Each number is 200 + 40 x the weight over its row's rms, rounded and kept within 0 to 999. Layers, rows and columns count from 0. The size before them is the row's rms in percent of the matrix's.

# layer 8 attention output (transposed), 128x128, rms 0.104, rows 66-72,97-104, columns 64-127
101,197,136,177,154,179,120,192,178,231,173,209,230,193,223,251,200,187,212,229,217,168,260,193,232,185,193,186,248,266,212,215,134,172,256,181,145,185,186,184,175,220,190,212,237,220,240,190,226,169,266,181,191,257,252,247,202,189,115,104,201,256,211,174,159
093,136,264,224,174,166,212,160,172,133,229,198,246,133,214,177,212,251,129,171,226,105,266,240,214,217,146,169,201,199,140,257,210,176,259,239,134,236,221,181,186,204,181,215,129,186,200,121,211,188,191,216,192,213,116,152,190,182,208,121,238,103,148,218,213
085,81,257,195,199,146,295,243,201,131,235,155,211,211,203,198,204,319,228,166,211,226,195,207,219,229,186,187,176,211,160,218,180,297,167,217,250,226,191,228,210,154,211,180,175,204,196,202,164,202,171,165,205,185,189,204,197,262,232,271,207,201,168,229,206
078,192,192,210,168,217,148,168,234,203,213,179,208,214,231,193,132,155,180,239,117,220,207,198,275,204,210,204,215,200,229,157,229,236,164,203,145,172,162,183,169,210,215,210,237,225,207,160,228,212,227,175,236,267,208,209,249,144,234,207,245,196,259,215,228
066,229,137,228,150,215,123,150,181,226,195,200,218,194,217,228,235,174,249,189,218,113,265,145,220,155,176,149,234,221,208,227,289,163,215,139,127,157,173,181,198,249,185,207,252,226,205,135,188,212,244,245,189,224,196,224,239,201,180,120,227,212,182,217,242
088,216,217,242,84,204,177,170,258,300,260,256,215,219,231,165,216,111,211,175,212,164,206,147,205,214,213,196,225,201,224,225,190,159,210,212,112,148,153,238,192,216,219,141,190,202,142,136,171,189,171,216,165,185,175,189,293,177,101,122,174,192,187,101,199
095,207,221,161,173,153,180,212,192,242,159,200,219,214,181,225,83,121,158,223,255,282,171,210,158,226,254,161,269,241,262,220,231,223,113,227,267,143,140,220,264,189,272,192,206,238,195,191,226,211,222,142,212,179,232,206,223,169,224,186,205,250,259,195,238
089,166,246,166,202,213,178,187,217,184,263,194,162,196,206,238,162,199,233,194,166,189,165,233,175,213,204,189,169,222,196,212,329,227,202,166,191,211,228,194,219,218,292,238,213,148,281,203,212,220,207,152,274,249,218,191,212,182,234,235,216,206,272,191,229
108,162,166,164,187,173,86,180,184,207,227,186,177,147,211,189,230,209,222,182,213,234,206,133,227,221,126,228,223,259,146,192,129,113,249,175,203,210,179,202,161,201,185,130,147,241,212,195,193,141,182,137,224,244,252,213,165,206,132,159,190,207,192,176,176
097,153,246,196,193,230,157,192,147,142,204,181,204,156,211,234,168,253,117,147,223,137,216,203,231,225,201,228,240,169,133,206,270,177,241,198,94,240,232,234,190,220,227,171,145,163,181,126,195,216,189,166,210,259,143,148,209,211,187,133,252,165,245,197,225
081,170,142,219,193,160,200,214,188,193,217,148,224,210,183,252,195,286,139,188,241,160,220,199,287,181,192,181,168,256,197,210,208,221,168,212,283,198,195,213,203,236,157,236,218,192,210,166,130,225,203,201,236,174,162,254,232,251,141,250,215,163,126,190,208
093,201,240,257,207,216,240,174,71,130,188,156,237,157,170,176,182,209,172,199,209,199,181,156,200,155,180,204,185,161,235,170,163,215,204,240,259,169,168,128,204,199,123,213,226,270,231,155,223,175,200,251,231,184,162,157,174,186,237,152,189,122,152,205,94
071,223,227,258,163,236,161,236,215,200,154,238,225,206,211,216,127,214,184,176,220,203,146,232,158,154,196,170,280,187,264,165,276,125,168,178,134,233,259,185,206,146,158,173,313,209,140,220,124,168,142,282,184,230,239,170,201,134,234,206,205,210,202,199,241
092,194,220,205,213,259,177,218,244,195,210,229,123,305,212,202,265,183,198,186,278,155,167,187,188,256,195,237,208,174,210,191,232,174,216,197,134,210,248,270,170,193,248,176,241,156,179,143,173,173,163,239,241,301,209,183,277,182,164,131,162,219,185,149,231
092,231,212,206,245,182,263,276,181,219,148,198,225,222,126,197,103,162,165,215,235,246,223,148,178,227,260,186,237,209,222,204,197,193,191,300,276,135,111,228,213,153,195,185,167,204,155,132,256,217,247,218,215,189,170,194,222,197,236,136,166,225,177,238,243
# layer 8 attention value, 64x128, rms 0.0712, rows 34-40, columns 64-127
099,234,274,208,235,233,177,266,197,161,214,160,254,177,184,240,200,238,155,212,188,189,148,144,169,226,180,146,165,163,171,188,174,97,228,180,277,180,166,205,175,161,160,199,195,237,184,160,218,157,254,165,191,190,121,174,174,203,173,222,180,188,140,214,164
080,187,211,216,255,272,159,187,241,181,204,199,179,223,139,238,195,170,252,223,169,269,157,135,198,174,244,179,215,165,180,198,204,188,140,128,215,243,207,222,199,198,238,234,187,217,191,174,205,169,164,180,204,254,222,304,214,182,176,168,231,108,209,159,203
083,228,227,223,156,185,187,180,224,199,231,168,207,252,193,265,213,200,212,214,177,255,231,231,225,156,218,99,207,194,228,224,222,213,197,220,212,265,228,191,219,245,194,144,219,148,161,175,225,272,204,167,179,225,227,202,208,121,230,186,171,113,163,191,220
082,185,195,203,132,182,238,170,105,163,164,165,195,192,183,242,204,253,229,207,236,213,263,219,185,292,245,199,187,225,172,229,186,168,265,157,183,180,215,126,185,169,139,188,190,249,269,162,239,232,148,220,255,200,249,144,143,260,175,169,135,162,169,277,185
070,193,212,215,213,168,169,227,235,157,245,224,134,214,206,299,215,182,253,264,279,209,180,180,195,277,206,185,197,275,163,163,215,245,279,301,183,215,184,142,221,163,193,264,203,169,239,142,139,196,203,247,198,186,205,178,172,189,148,158,192,273,179,227,202
090,179,227,163,213,204,149,175,203,178,207,216,178,139,130,243,200,163,199,230,206,145,257,137,150,272,149,158,216,176,165,174,229,183,238,195,209,233,135,184,262,226,203,209,192,227,234,245,202,207,240,196,221,223,173,201,168,194,178,207,177,202,197,159,219
082,216,183,226,304,189,189,163,131,241,185,141,200,165,273,209,140,243,198,92,170,251,182,231,169,188,109,187,245,159,223,164,221,145,213,164,167,184,213,171,160,229,164,213,178,253,216,237,189,213,160,181,190,152,199,136,189,197,207,178,148,239,175,178,201